python train.py --n_layer=18 --d_model=96 --n_head=2 --n_kv_head=2 --head_dim=32 --d_mlp=256 --vocab_size=2048 --activation="swiglu" --norm="rmsnorm" --norm_place="pre" --norm_eps=1e-05 --positions="rope" --rope_base=10000.0 --rope_fraction=1.0 --qk_norm=false --attn_scale=0.177 --bias="none" --tie_embeddings=false --parallel_block=false --init="uniform" --init_std_qkv=0.0609 --init_std_o=0.0124 --init_std_up=0.0609 --init_std_down=0.00621 --init_out_by_depth=true --optimizer="soap_variant" --lr=0.00552 --lr_mult_qkv=0.5 --beta1=0.95 --beta2=0.99 --lr_head=0.00948 --grad_clip=0.5 --warmup_steps=200 --schedule="wsd" --decay_fraction=0.288 --decay_shape="linear" --final_lr_fraction=0.1 --batch_tokens=[16384, 32768, 49152] --seq_len=512 --doc_mask=false --z_loss=0.0001 --train_tokens=132900000 --steps=4607 --dataset="wikipedia_en"
Each number is 500 + 25 x the weight over the matrix's rms, rounded and kept within 0 to 999. Layers, rows and columns count from 0. Numbers have three digits each.

# layer 5 MLP up, 256x96, rms 0.187, rows 72-216, columns 0-95
500470472530551545458484500416558462511485512513530480536537474556505541504500466521533481506535478511499527500518491474534481465501440471504522531505440507436482449452526479460455464499512497483472500553469457525500522495477444468447471474572541517479515525497531533522443473486506544485
491528487517466514523518449513478488526528493471521544474464461510521476496528504437472498488524510496467487457527488454496498486486533488509483496526533499495493458481487507541521505493524513481458501482514494496474516534537525516528519540509460471458489461505508495494564529492473493550
519478494496473487493508504490493489450476508504512502510502515497505499477505491507504497523457471511515509535462512496516521495472508490505506514469482521512499468478487487478525520496494500474496522488499474534499487497481527519470445517503492474476539522472508471518472490496488489479
502529496532509496479488519515503515487471482498446528494490498497523484510507534496498525504495494505486512519523530499485527554467480495507514527470516489530489499495478502472508551505500471468565476482520463492449508493482503491501525468495469504495468539501528480485499486508488494489
530489467454547458493450484479550506506480498471477502481512479478528564500481488512496494509501506511501483498545460550489541530464508548475471430488541504507480496492540455558532521558468530481477506494528512537493495454472504563537453508519501537540469396508500516462522526533482514492
480531493462532527462549485514460492443541449515538539507466520461520466443511482455494477491500507479471507452522471494473469500507511481493468546510490522519524536559498474479530548464508432494486503494472501501528511514501527471572502476484519483494476513521505542486509486515503538485
494522534511490509465455498453511454469472511509488520458509487444522497549478472516538497470485496496510482498504496506492478483503519515528525484480491497466488441480521497493564470527472493518459527475516476507548497475464491513489479491498515527484541486492511540529487496498509484501
498499504498494499525478516516498504500500514478517507479496521477486489517503494497518505474486507510495501505513485501495511514486512499501474487502523512511488494524497497501514501490519524516496514470487515514506502486496510528476506499484478475513512491491507507495517508480506495503
503503496515471517498500476550516520471496560483489481447469467543539470483515503498469518487539537544475461525522496512478515557471510442523515466514492487540533533477537529471512501523589478464526456486512545504498499511496509502522528530463526513495485500462496471486490531535505555515
469498464498486464516473481517509509525522504483442512488536470463509477464499504535462549527484487512490507514547494505505478471530515503499502489507546505524479506530480524468509525522488540495467506486468490464459534511503484487515547509520478511507493509515524510518506478474465475486
528516529481495542535482522511515498500504498499460466485466497537519511452533506463525475506476458540497521505480504490436499511510484486471467487504516489535536516529534444567457502464492463476520496510486505474457459491514492534502488537500465521523522467519482480481510525481507471524
517529477477458498541544513494526480527480495501463462530504584458495520463474549550566471558509506515476498462530509467517575470493513467478495491529456521498508543571492505463491545514455496523531462496498507497483502508544553539491514480505466545516444509514524508453503472486500509523
517454487499528529496487497513485528466477443476477455543517492484464512493494509575478559529474483556494493554510516467462555507463483445496524492513444488522490474466517538502505465477516496409499488492491519510526518500476488483490537529530463548516476495475498536498462499511506499498
516506499490505518493469513513494509499531489501535475498493485489464475504504508515497506529479474516505493492530510481517509509492505501520523524475484463499501484503530541505509507506518514487497536479526480497480526505511528501530513511507476515457513526487485530532492485507516507500
494473452547464454509513468526521476493519504488526525526460535495521479508556493489502478471507553458501512536530501506516483566511493487535478473505510528517530529531521479553494502495466516524492506485554491497463512480532500501521471510492514492451477504432557481480509516480506502506
498480476483540535496520528517516509529531540509516493498496502538484497503481520479498471500511460503489500502499468473487473519481505504493479455525541499519510501489500491514497497505515506533532472503502501475499521554518507517505519494496498491493525479492486496498502557467509521460
506504460500539486517466497477499476474466510506480473466482512516460457490491498495519534544525497525485473502501552500488558529501491465523470530551481517558479519509508524473472514491520469455516489510513527492456494441502495489503512545498492515488534492517479520495487485505505496461
555506569496447537529516535443513513487428419465486553513548520504489512481509520503501485557526526535501451495481506439462496516522478451500522485566472454473534529486505527537473502495538491500549480575497558485524469494503521484478512536524507490436448554564528495556471524513501501565
465447523516477493553476537499460471522512537500436451512513524453525502500485495551517547514449490543515476526497521511496560554543505490476538470455541520503504527524505482498525512525479488465549509484471489528495462527510515515469493524454468519528511434519485469487509503466470472516
517472496514520529464473548526497497493527507511513510499554507490485500538477502521475510476524498475526508496467484549499486472491473518507480485462514532488496485488477483506524473511494485497487504498533504508514531524479487514500488459529523520482495476451496498493498494500492494476
540463494509535445587486505458459510474482500476468443526485484542544478450547538468445441547516472511506572512531514451515462474495411505500424457553543468506531514528533501457489510501468466493543481474508564485504508558458508439497480534499485502490562478578493501533506522461459460497
513501523526489517495506491500490543475456474489502510469543472528510514488515497518504553504471480494509472509487503504476504486500539507478506520479511493525496472473492509483471486503491478478516544512460470536497508475523512478530499505488488513487494496506478484487487508498476473485
514506515508464515453501506494518549506491495492495479497499504482524508518515512520512512523522474489502545487495522508486527497505506532485514545496470510512493493476483510510503495507503496500493498528506494506512501459514507497511467516493526526498516498453495525493481478511473462492
505474439459537499466492473487522541488509482490450488481539516452471464497483519459496544531486500483509482516513547517497520509472520526499505473510550550529491513508505495475493509469477513484526559502512471487511520509469474485439531531490493523508520488447485537507489458515538489443
523510513498512510516496514518480514504523505505526489488490506512464518542503462501502480481507531495516513475500506483509479504484508502528526501504524477494514499498488497470489499482478499522507528500494476492497496509508484535507497460509503495535472518459511458462509497515510461499
517474489529567535470503518518487484462551451482551465500489511508468505490481470497485499479480480487504439506473504532510520489485504474525500469482481487498495524488492473475503457515478502472535515497519463507549535481490485537494489489512512521533508462505505498443520522527518448532
500488477515498506481526451494502520502533509517512466517498484491491515532515510514485499483523531506486527488500510508508494516508467497495498491511492505504496520498506471509465465485514517497500498499508515517469480514514490491479513488488556526499481521507484502495496503517503545483
521494495476513522493501473490477495478504469485509516491517497538487502487532497483469468479526501495468500480488515475490485518496497505504503533507520502509488495510500504516498518484493519500497479504488512494492483493518506473493493536487481492472516519518522516502479540519516507499
492485474523510492499467471506509483521506523485469500504508499479512510519504491517491535487479511516463527523520475518492525521483523523527495455474547523532494504524518503533509504502506507466538478503514504505483499511513536477475471518493505500500484479482542490489508502488532478499
510471540494445492526468499477490537502482506527477452491487485494486522496496501516494502500492474536529496503483507483517518503508504517495470462489504495499518468520545514520465498510535454447535501490499538479475498475540485526507451497481450500508505484510494493493495492516527470522
470517511496489500494526498469448518524473513538463433544500523503558505493451541503475523511525480507493519487503487493467526482543479443537520529519497503465465484547504531500495484484452496466505522516495463435511524526490497452456457505524470499512464510508515504499478436466487500493
518486500581523527498515490465483500515502497540481539473471494485516494461468497474458520518482519493472506507558475467486535478489568482527490479440507552535510511576482471491487559493496493504498477497474504520491475504473517552534509546528503540514465463522535514496515495501537457544
532503482539530545449488467524561522471504488486484479465534502499457491513539459512484522496434530458455487482496512509520492496464495515521486521505521486490531462443507507525462456473465531476490493511488484527493508434462490517433527548547525528514470513457481505501517508574493484539
497463497518484547480520501526519444503488539521546483529495496481481510482499498509466503460477511492493503460492492519495513509474518496503549509538475469520496503523493472477502493490482464541487483531464519508548498498447517489477452530499504534532470516505518522514512491492502484490
497468473517471497469478507506513534495478511505474472531504499509495522524474495552529537515491517503501461541471491502489500528499490492495505502469473502516489484479533507501509487494494503471524506505499493519486516527488504456479481537515474501518510485485478517495503486536509473492
486493486527517481490514467512501511528503524477476511524518482470506499535492524499501503505514509496459482517522485518516504498498469507513495502516498537526502503490509458491500472531456509503495490532487471521475515537454500485467500532481526532492472525475497547457502523455524528477
498481490507525501487535456485521499513530513501474459491529500514489450503494532507481522502479497499475480513498502495504491512453470484501520465511511493494475536503518471495486509550512492458520545526485476509500509544479525460465521509541488524498497490527505502530491491471497506504
498488499533556520530459501535486516494495506500440527501474525504478514524513545524541541489504487488475454505480556474455514497516510501484512555507457491529504517477547490509491510537523468487518517466489486503476460481509501482503521482495513510462490475532464553455486490487518465528
518539486479504479508489491527533509522510451492563512469480500489502461493537496456531502502497521475539477496550512514493463507519484520487480491515492482477511497475499491499456508500494477511468547510468505514512544452476456503509475523477490505462505496504464490504522517495499528505
505495489488524499469515493473429504471512528540479502461495493532472517496468484459512465491490484518452532471513505514498538511495515478515532542514510513507518471531518502504522489472482506496512491470524485500488460454511502516486538547535505444494520509510511463505512531511476480482
483456473487519529482493537517540505494496487498515516504493480585519512433519451499504541491467521515503508469549517502496516482472499494476511518507506499517524502470465480440473501507440467497472474525497471502545517531504486528548504522526499549497478535494572505477494538494501538486
532507483426469532545495507489466474451449476488503504498497499482479480495515498469505477490484470552521501526483437491484504486504459483517537525510486490499489466578496509516458503519472501477482510492466511447496464485524548487473484484489469456494502519513543554515511483463495511513
546553473515474489503519486458421509518511527513529457460534442543504564527512509502494498506484454494531570556451439480607526476468467567587476457507554503464454476525441484446526536489546516527490490544486475442487500527546507501543556496478535528508542470477502492535526461478515538476
537498509580497516555422518460483447436493515454489539523488477451560491573476453460495512429552486503446456551520518466501531459536523486523509593531508477549436499521488505484537511494438541530510539460517507444515436476503543519497490551495513513554527509447539420435389542471567493532
485583510473497515504567504484512542481537456468493540461537493495483496491503467468507493488514491481501479492459503449514490533535469502511524558517431460505539509472459510504480527479512511529501461464509534523565488493474481520427478506506565462529497557566490528484470485475463545502
514477510463474484515521503501500512477486471461527535536499519486474495474540501544499517524457448520492544510510467521520520493421507489481477524514486525473504487513490485472479480518510498502491441505456510490490489532538500511533524478545472512521508512495523476478519455548468523547
511501497531493493492492507507486525540528525547530451509503518494482494515539501501487523534495506500541539554436507510513477543463504528541499496493475506452517559465478463466499515483528471561510517531475490486500459506517461485459454453476538546509514524518476523533484481457485520478
505491532492520496503482516477489484484501500482477472508478499478482489508500473492493533510498525529504519473502511501523495508492499519496526506472480492497497490493534505518508475517518530463468545485488493502545507523483494499492480484488516505469504478497548508512509486500501508542
522504502502509503497494507493481526488483523484512522491460580486509504471514503543501533474497473510535506485480485495497494463498491506484510441490463473501493526488508483474504516529471505478546510504515492522525485562481534498495494474491443517498498508486473511498514453497512497499
495493497482526488466507505551523496479512509487534490486507512448474475507477480495497497465522493493475488496515523547495505521518483547518512513497499509485509512500545520470505436512483496470462506514529424505510516546489514497451504474524543483436491461449480530467470487502478522510
540523488502474501501503501565507514505503503501507489437510486496506490507467442520509502476497539489504462511513456467495505464538554495490552487454539452483468515525522543478506447565464539526508500472497496471502511504482522508434470512526465530567443513430519500544486459503528467498
504534475503490558444511508483540456499529432511536504517511488465509474487495501506509506446504494511487487490528526473457483424474510519469526520493483457507458519441500471487469513543520488463493561516515459482516546473533518530516489490511477490480532487531463504509485491478552479499
514504499493537522525523529483535484474491509477514519450490459495536509513492498485466510513547482469486497517526503520478540538509538486477499483502545464516532521468482526465530526505516505550530483518456521528514492500499513506494541540457514508500509489520491504511520508541507518540
477506495518483508508478469508524460505486516461513491484501492494500478484484500486433489493529533492505514498520455492475533487484494497495490478509535471538529508544498553468524509533496471456494475473474512445532480515470509478489474522480477542470519521502541513487480501470549481452
524470496545521529497473480484511515507520513518483483518521490484498508494506481503482521520528498483433532519527551541502516539519473500498494536465520534545522520519511474507494515535461486523516448526504515513460520521509488545504450545540475506514514445496497541494457504474524542546
489496512506520510491529536477478421504497479490465509492518442498519527549466408501506448475518515512435513548534533476508543540524490508511517526483506522470470528501536539484541464469546523530521523452532491512520532516512528495479506505475499492504538495515496523502496492522541475494
482484498518491497496467482478490466537510500485509490473526458515511499513509501509457514475500508527502503523530492513526554514502529522514499435513540536535515493545524560493542520520504524488474481514501518488537540515479550477477501530503478510550451486498514462532468495493488476472
504546506477487502517471552506458492485493488526522491536485492510505508514542482486514519524506479497474521514506501504534516493472518459494558505499496487484525478472502530520549531509555529470479528514495515506527510499497500474529443484448473486465463487461519479488521544490524505512
511512494516464503505478477483494507460462508486497504472510494470545495510480472477499523491540560525467496536489504495488528519510519494504543508518487507515494513476507472537531478519545509493491468515517522505553483483482478514460500536472498484505467504524503537507507511485482487532
480504470491512511476520512492480488498536532473506519517496503477470522484439475499502538482530468520440526530522566529472504529474472481514475493523517532522532495477483526480525526428552524516512469513488501493504500530477523457490469537481520495533508497536563509518493478498491473433
502531500501482478493474504481521488508484490496526518511511532468536538528497484511497477503503487490491504532514486511513496508545503520495520537501506474534495476490529508494501479502503507508490510496514492465501499495492510478471456480480499461479524515534519518445472499505475479477
500494530475503510532474521564489493511465486508502494484512502537503510530489460475535479448454514498482485496470483514520489515502515501497541514504491494455502521486525508524509468481521522518544486501473525488508477511550478537488538508466483487525512473531531465522512507526472529515
457477484489520492490537518499462546495505508488491534495495473519525540530497489558444510511511512523481512464511487511483507508480495517472535495493538473497519488494488518518480492523549500457508494515519515499496518511498520476502485510505477468484491520478525481465489541492531468487
535509453472501539470548476541510513478496504490490503518544503503469543530449476586505513503483499477476435513478506552475532513481462455513495574513455470560480483448478444509533511429552507462495496533489502515524469410534460509471524504529486483521497503450427508459531541557523495516
488480499489510498510525491505509512506538472491515460477536488520497484517490493516537519469485511513504508472498529463513513560489520481487491515550502515458493478465466514487525505513531498525513522484483516510504515482475472505489538475527493467483499493502504460530510519528483476488
497496503497464480496504496488492499501505503478487481500514482495500482489492508490491481525494505493495489506495479488480493502502498492522490472509507510496503492524494522499505496499488495496514505509509513476486494503478489494502489477498500519495515525514522495505507501526495485502
483495494508504550530476524460498465487477519505486500474483491522440479502522482441526495486446505548498532531497566511537501494485448499504531563508485505569510500530497497489465515501525479477484558497470488500473448459513500536470529514529546479475507485497540485497503491506494469502
511483477481508507529534536493538550464465476473528524531505523484494523524522486530513509470526520511546467495498519548526541524513530460508506545461463515542479471443494466486473480451482463501445520526487493504555488470439522533475455488484492433514527533465457524466499534442482510472
494514503473508504489525522515486522525507503516513524494519491474496520486510507503484476499476491493482519477487514475503476497496497511488501526514505472501492485525464530495465520481513495503514506521487484470493508515494485502500512486493490508493470519472507467504476499486487509504
520453496506459488492474485483527534545462512531493484504505474527522560459524517535500530526482499518463525499518502514523518508507493536448484509494480501467464491463537494488488515513525504473506518519514529487514513476491503496482482487480527523493524538482462510479483489505518535491
503524488493508459521528536505517502495524519523485510486501515509524508481490487505544475504495474510478492497478554505533504487503476490502521495502499490504509511506528495488520510531500478538496436489505530506510514504491492474533517483507496495524498477509489517524511510495498482508
507493498480480495535567523481517533481497533486510514480547480530551533470516510514504484506503540485488502483447488478496460490452500559479492509512493503503531550473496471459478510460502499519485448505473508508538474527520528505451468473533542538487462549498503500538493538491493597476
497513495527502492505499507524494500505532482494513504473547508507507469499504482474475489512511506487486506523484527506487494495509490495542492519495535472510494497491463516472510537501525482509464511511498493486499519480462511489473470510491523507523530533495522511506487527504502512470
499511503489498489496499504473518470480484528502512477531459490474482509514501527506483508502526509495498530486467515515475495476489481559475485488492512514502493458474545515505491452504441530500501501485540513507524484466496487517523475465491476483506499481491486495486490490495535474528
495543479525452468526442571476515494522481458517504494508488523520524516528529444492501422499493480519482520488494488546535481471490526531486477517430518506473481476521481486521557509480519489524500485492494493474460447516519511533497544446513462470486510499518492471543522524521511523507
473508503493485482505503491473532513503513540476496506465489489487544504527505484473486528493525529491486494542517472520483520505507510499516511490517516504535526524490490510496530488521527532513496467483514519516479504506488541513499492494501494492497477513474508473496522527490510512504
532508500471539492517494478500487491481490491523473483506500461523455461442515494522514497507503484486488525510504484476568464550454524513474488479520485483507508464514495521469466504433488497499473501503456520511511530495513480508496546498541475530448499505528503488526519480526524578468
469489475486514449461517527496498490520485494516514538509524494512464487450527460533476502502511472486495497504497486522492509524488529504521523520493499488501567468549468524464470496535406514521472493490516493562489505463526484506488491500563504505488492486543470498487505486542502501503
489483552487483508479486499470452485494475505465491504504525500466534480505500470500471496464518499492476524500455498532489478519487525494523505451464560476513493499523467505531535514489510476520519478508472503489534510539562554516496482510494492524519460492522488522474500517462481505495
513511439478517495516476515518500526531512483538461461539524486476532509538512498512536500511463473495492497508492488478460500489545504500482496487505489519504494488524548508539502499530510499519496473481530505482471468494506516504503488480483496493511531495515504496488478515474498508473
488489553531520504484521455475434502452458537453524522477509486489499516536494464447428414460488550460551476542477473505488512482483536506506526528510548456463550492534476540522498515472524514502512497522483527513457464526453494540446474495470549511500513520503561476458503553510513548477
480504541503477501503463498506509499464518510495492522488524514481512503481506485496536485494521438479505492470443458550512484518475494483541512504483503494475449503483497497528540509499454545523456497523513502517522510517530514516457514520457469549520457525529508505507522492496495546503
432481548556524553523552551549486496503545547523504498513502473481500467480501529504556534479476544493515518495473512482510500499495519418487532500483506566460473555476496458513519527469471533537557484518511466495473498540523480524486543478548517496560456479550458449543483518490477481537
488438516447512436535518518488525483497501526504460536529533502542522502486454504526496478498497513482511532510465433457461505485499483490449446495460527487540511476511492516521485479513448505493533505515507497487480515529497494469523469460544494514517560509491529453432502482606481477561
466530498428487459498498503464517463489467465498481551515510558463562496543533454483498498493477462501502482492488526473474492474471556527484510495464494483508505505523493492529528464477536523433482524494465516545518512539478535533503463476480491546451480481517500496502503527530554488557
511528502537533524495520487493454495483541520481466492488491488506469464480481487457490498479478492507475510499509519467503517475494503515520490493469493494526488551526488489517497554470508522483500517427507508514465473575519537474528574517526517496492485492507486501536500497509456499497
527489487483502494500489508497514506478475482502479505505490521518507498492477500489504499488501529493490467511508493493522495494486493489487523504487486494521503507516523513499506504508469526471478494505493487509526512526506507494488491504478526490501497512511506502472506491489497534520
508510495486442503544506487476445526500453525468471491516514516474502487487519540533517516470494477525467545471513434487518502471502520534443480509521499538513521474539538529442507477467474552468486479496474530487484536505533520510533522532503450512473504489531518506516523444515502488568
502523510531520487460538478529515493509540495510534492480490497532495436477465529455516458506505520502529483514500522498514456523486496514533493511514508512496492530553496488476487530451541496508484501485526511500482512498487481502476532479501552478479522516434519495517484536480520538491
509508457461456483515481497531502490454507506473511507482536514512538482495494545518498511456460496509532512472480478503466523498503516526545515506501501512506506506467539458473495526505489480469489482503529495526477495507523466512507489474461468482483478432511495469537484453490528491490
520484488490471520544514508539463522504500491483496506474499478504517486490496511483510497484479483508477504501504511480475496466492528463511453505534505507505511530498470521475501512475501508522462501487472508464486502511522501498520508527506469490499546494507485494504523504508471483514
519516468515475515506500534463500551480503460486513522543509499488524495497487531526510520517497512521520479515482470487508518503452493520467493502470451501480483499514518483482475486493573496476530517514526515528514514507502507477526509441541499503483481519544488501487510470513485528508
515519491537509478503518546525489510492505482502496563493484457506490468520497496504501533457466525525496485505482479500484498486525499532466508476468495481511500502483519453499514516525510459479507495480504492496503542512568538517499483528544503526560507499476481490520487514476473474530
485515509480480527452504496509507535488526499509518452572481507465473466529511460524511536512455442504521489500475474514538474560487468503504486488476474519518512475525536490504478469531504466505499536533481499465492551530536473490466487468526466452464513488445464536484513487500536506489
480513508467494503522510520521512500505508480501501493513472534494474496521502509482525482524491473483506485486503505503513488481504488505523458483509500542498516514549485491494478521517486505487527504516485474498473492490527500461515542470486500514488528502467499479493498468513486491499
485485493489522524486508511492505498473525473527464489502481518497460533498514483571541472556509509519472520507503524501516520511468508485546521529471527477451501540491505502496539509529517517471549498475509505469505454515485507476538496526476524495495497523521544480506498506487489504495
480543506522509541443476447533528549486532508485512504480534508527482511516483544523464496479507538423518495540449445514491476525446457548559517487491491510485560505474479499512495506478513484535467479532520551532498533522555457526528485509469486520476559506516468488464521505536533416470
516476506540508515490446517510491484502488479488477478489556487472497515495506461479476499503474535513520483508516485480467499529514501498478532487520484486496517509518488510517492527485522503510497509512488520498488487503482505494501514479516512509486455498511520477505508489522500482501
491468463459450506486448479566506509535467528494524490508513533518511508479512500500519510477486519518506496489496460544519536523443509524509500480503459516523513494522511491482516426466509501505473463507474526465560494495537485508512540522517478547532458543488520528472496498511528537470
467502488480487489509471490543475487473533425482500524484489539525500502498477514486469496507507452525514518486529472507464555517473500426498489557530451516522573538480515499542504547527437502476500466476564504486520526502472509481457456524498512513504470483558535489539465564574487494457
495459445528405520485542502520494491463519549499500502519571535535500519503529492551504531460470560436484495523432451522537474581428513501493548467467519521531457508441469472504487548519464446517507474546475467471498505485522459477443506470478521505570510490450501478470492568512490529450
488500500547532480491469489452489491452486522502497483475477446519473544518557474528537528462489538480486498521501505520449489504519490539504498531474493475471536472515554483539464428547505491480499539511520517525516534509543454486494465489550520468489511500469415492473497498499473519442
512487548527509513486490491457469473504491506480491501526469499497492514485489518500473507562540499563524504511522463473476493471454470503528459495541456525540473430502485520515473511456505465459506483484497521490476521534513512504529500526511512506521485500458498500517530492509486485477
500483428520494508499512438507510508446488500446487501504510484523487478499492507478464528512503508510500463478572527558487506485536482455487501494519475504509519520509490540486470507475491535483510551521472488501489555499481492451464506544540506514532475493470525534507487491499520495487
472526516486473485480481550549510505513430490458495491487501540525526552533479516508520550534465468487505487530514525463488478543529560526412505479491527431500516448489498512529535464494481520554480537513522510474506496503529518514534507478447501477501541466455495509497517541533530488515
439490521475517515455471516466506517487525523508548491534516538450520496557498499521520490493472480470477507461453503518536500541436492536512473528505478508482502474495522473514499503467483435535522515507542506511517501465509493528517487489495538459517515500488496512525487485524510507448
535491525499491539513481510480466500523500529551474514533476469504484503489528532519476483490491537516533527510517492509519477520500482485510460449539485515541469474503476497502493507496529462504472550504505530497450528495507531508549496494507511534503498512484465493532533522533539525524
511488474505507479549557463544533527512506506475496488493513518503475497476497477476474499511533501498473471523518499512487532488491511456499510549482493507550485584475463451489467521482505465533506467524495496503458453487499491497479530506503502523506475527500476488466496555484515498487
469494478474441502428476510489482526472477559522481487515528504466507562507453494532463534459530516502490518495498521517516495519499492533454462501463536502523479481511559496478492460463503493486469476469488477498536534551532510530489531514516457522535479531498473534488522513499472523505
497468488506547510479497502534488486447469470497512511518507479529447497506496470480488484429501532515503485508498522490461503474492497488512513516532469530529472482509490515472501499502489539496486546471497478507482558496493519507493515531516471512513495473496510502481512505484482473489
514521511480464501497513544502494496496486509495504512486506510491521493494487527498494482507521508498509517495533510479498508505519514479516526525514501486512503508532509503486492511478482502523507486474530509476503507501524499501531495488493501469484492526483528509514513486502479522506
514481498450487542459532519462502464500527545508540567521533542536493502511462498499517487504560467474481531470523494486517497496455456540512500571526516542533533475515486428502540472460479524525450482482530470521511520507515509517504486457534555507503487501507469522491473465510519497479
535498509521516511497524510505492524531484522535476474534503486537481557510516478479489520466506514520487499472498531544520519513464479534513483472465437485504521508498492501494493471496465502496551485482511464466471474480537498560486478466510487536486522487513454468504534522533475515526
499457516499466550520494519504496520500496518529456476487490473480480471469478526495516512454471493530533496471488528467498498528531526470489501486511513471518475494505534514524507498480504496437535481563480493500486503503519479488486518517479498516540438542474436464516498509482455526529
510541491490495505532495503467518464516501469441488513484527494501541500488518490496480490513533496501486500504530500483436523464494512516511451521514499506468538512481504490521546516452515527529462496457481527490469505489529539539549484503503468477478487527499480488497506509479505471533
509463479516497504532474492477432503518492534514455493522471489509492550489544529469502453468513488511468525505483511517542462483481493458528499494509503505497504509535493528528499470468469529479503502485525506488475500521494472502531486511468468509462455496507503450509519519533494483537
476474492483471487521497513490479506510488501498474506480467504499481509482499489513499479537485475504489472492457536505489485471529490507496546531503489475486548526495513537486492489492493477513500467470509496499520492493492503470483501492531489524477509523520522494526497515489495525495
499519464485513477501490483532492520467476501541488508528483492498479516520509499549552509498496479501499508478498561488536514485512512520491535530484481461500475503496508510493503489544486520521511523527532490505502499468524489491494510512491488507515501486511527514492509505511517494495
501472538524533507530504540508511517465479498505524501490499499502535532530521494499553484480538477506514520503514524472492476553519501487497510494513516564437504515531531548536533492479512481510485484512503540531506507523544481518522478493475494523499461469510529477526499515504490522498
500494489503506481526501521521547508501536497507532507477523516515500551505518522512497488498528471483484490487546507539529519496505509516541494519510518539538495533513519505472500501489506530501476455475507520505535494514492487496497504492485515442483476512513536481505489487524462509466
465483500497517503502494512528481473516491461520517473487512514500488505576526528485510495474486526494495493524510510525496508539478525498519548529461539523457471495494489472497518446512497503490519521461521505515485529504491512505488531501453517494468525479500521477499521523525499516507
549495491495495498514490472462501515512445496498481472511470503479464513509509531497528492533506479487507496479544511495475489508469507508469489480535460509503500498522486512501492526509519516505508530508491495478491534512495513516493510529507492506518472510537502516512499476514504515509
503500512527534491495472512508484513522509526503495489456524479505493498527535466509515495448489553485482479501541480509473504539496547482516512456502502484482518498494512519482550510507502530527496542491512495486540497504469498554471520511482500465556523511524487457467529545470491464520
507482512511491524475511508482500518512497455499507472493530485508509462522502487490513535512532458526462488493471461501511499504481535515485483501502495493521506493521533473511505549482498476455517478498464511529482535493501491479475502547536533524471485524503520520522484472473453529456
472511534506494495496490491512501468499524499502507473523541482517522488508534477506505534519519467496512486489478502471502482513509516486504519498509509502471540506488507467501496442503500493489479470481498496493506492514540507490522473505489497548492492515524516488503519495534479490468
503516497516478530469506517470484501482468513505508508482498523505485505499503496495500500454529571509491473541521516507516535525506506547517562534476506455528459506509522507485447452479510511492494533541437492497527481447524487549471490492500506483509490525514498484451507493489481536490
505519494492470499517501500512492505529476520496521512496479518509492511499471517498489486508503523478482505478530476491525487537492518502489507505466503491493489498520501496482478495512504492501495497486503487483513503501470487512483503522472490485500480498523500512470481483518493496500
503478548492508498492479493473498458462488477453520510482502450528516545512503496512536481515481504480496529492522492467503509543474517492536496481540498474492496488521472502478490518476487529473512506492505524549530498492435517489482487561480444486495509494496525524544505485536531471506
478516527537494502519514486472448536493492478525454500503515519490525518519508494497564468461483498476496518494525509510526548532529496513514520513446507530520486460538491546497516484433473481513571476503472520467508467504477500524475546490498490481528468512508487480490485509524515537451
540479460545459491529481508520467486529503538505516463486479478494472476525478534498528507490498516488476491505527542484527528486490542532537517501479504469511407486493527512475517505503486514506545551482566495494437472507507494501486504495495505528526501492498487501524496522525531480475
529534526539448483502481520434511514534417480511487521535475513548529504473505501507528456555516497497495542497451517454471457469557490446469511511497516470545502490496515507437529516494502477495518520441501555510464474485477479516490498504488535502549572493563476491557470486559491527501
499532475538572545458464500519514527499489497557507518501474485468470538544514500524548508482510533501546487549493505537505477494518505493523557543478468465478483492455511464539483513491539472572477544542540479505482495451504515541505493481496552500500467522452493449489454543516540507491
502507514525503483491474523509492481554488516500523552508485520513496562479506508524482482521483495480477541469503528513526498523517502503504480488482528502514500474527492523470517524488488493520471502494511522492492511503477512511518491485518493495499506551496491502511506514467496505475
503478482537452468511517507492485510512462484487486516490485483505534510465506530539509509504465510470528469515548522496502473489499542487515529504513508502477484523563513543515505475489526506501495543523457507521503510508531496469520511514506494511504507528447499438521539551556505480533
503492490527529492479477473507540500514514504477482493491515569510471496496470487497492518490543544524475444562455488513462478472493400447517452511524515503460477497456510523514493466513492515482477530475483509553498521473499468428529517433536491491442555478493506521497496530420484504474
548478487482530507481464507460512504453450491435501503500472506509505487510499503504455520468482489499531491515527480502464489501474509502490519519484483480526506458531548505473492536518494541424506558474523494525527538451467508483442485532486486505514539511497492565448517507522528510482
439520501470511492537486481490520465503500495515465504513500507482504487535491525506516524488496475501510500512483490458489488491500502529518463453480478518453501529499537486553553514526484475509491500516509526471491490502484501504496503476493461501490528463485462530506483517502506455576
462477517499498466526506497495512503548497519496499473484514521470506488506496522496446504527499537471501513501507465506517544507509531504540501485516542530479491530495491470513525526513540490523491452497484523507541477524441487490499505498482498499511495484497509506493454514492525486514
521499524462444524518532476503500452496463491463502540475507517490514495432525527494471493542521461449525541484473466484492490530505500483461464521513541479471516536529486514508468502466473484508514501478497518510524474490516523533542510476507498504516507500512499486486479526486472540535
491533533506543498491496472530482494523511505524501469517466508478475479505516483487511461491455469495511504524509533511529506485515504537548505454472470508492497479534529486496509511497515545545474525508548495453523504525483512499493515484522509472500509500499464534520484499518535504506
511488451501485504468511475499517544454504480483503511514548512470506490510500483523464501501486520452487498509489487508488496474516514487448510514532514458485483505455488483511510537494500524518444473496505520549536553486483503501462480502558519522526516524521451530485511505480517527472
510448451486533499498512516502403466517532574506500514537504488523524477487487528533466488436528545432442498477539552506510459479522484409513436555558416580484533546485417454546500526461463555500532561482490487549469446518478568481503502513537520479525536469542560531536428554468528478537
520498510495473585493476493507503500495546513468506445517529467532438462487520471523511478478489508488485520507496515536559440571464455539490492503466480446492548493474525482515468514468490493466483531493522512494509536472523491505456498465529516527492532515481458480493516476540532546471
506476451420518480505501500507473454461521487459488566471509473451503554481484405496463498497515515483456549491525467497493521493497471468460497528512529552537493501491497537436518535441526505492496486471477501516460512509475469473496489570496499462523546441543529540503492455471465501499
516531488480481500489536535468456480526528520479464455498484514423554505483495494495485500480502535541524499507489478491497543405500511533497504479461534550507501505539547513459498479418476450521502512472535526518528482499503526538549547528457511509490481451543461494487506458507453496550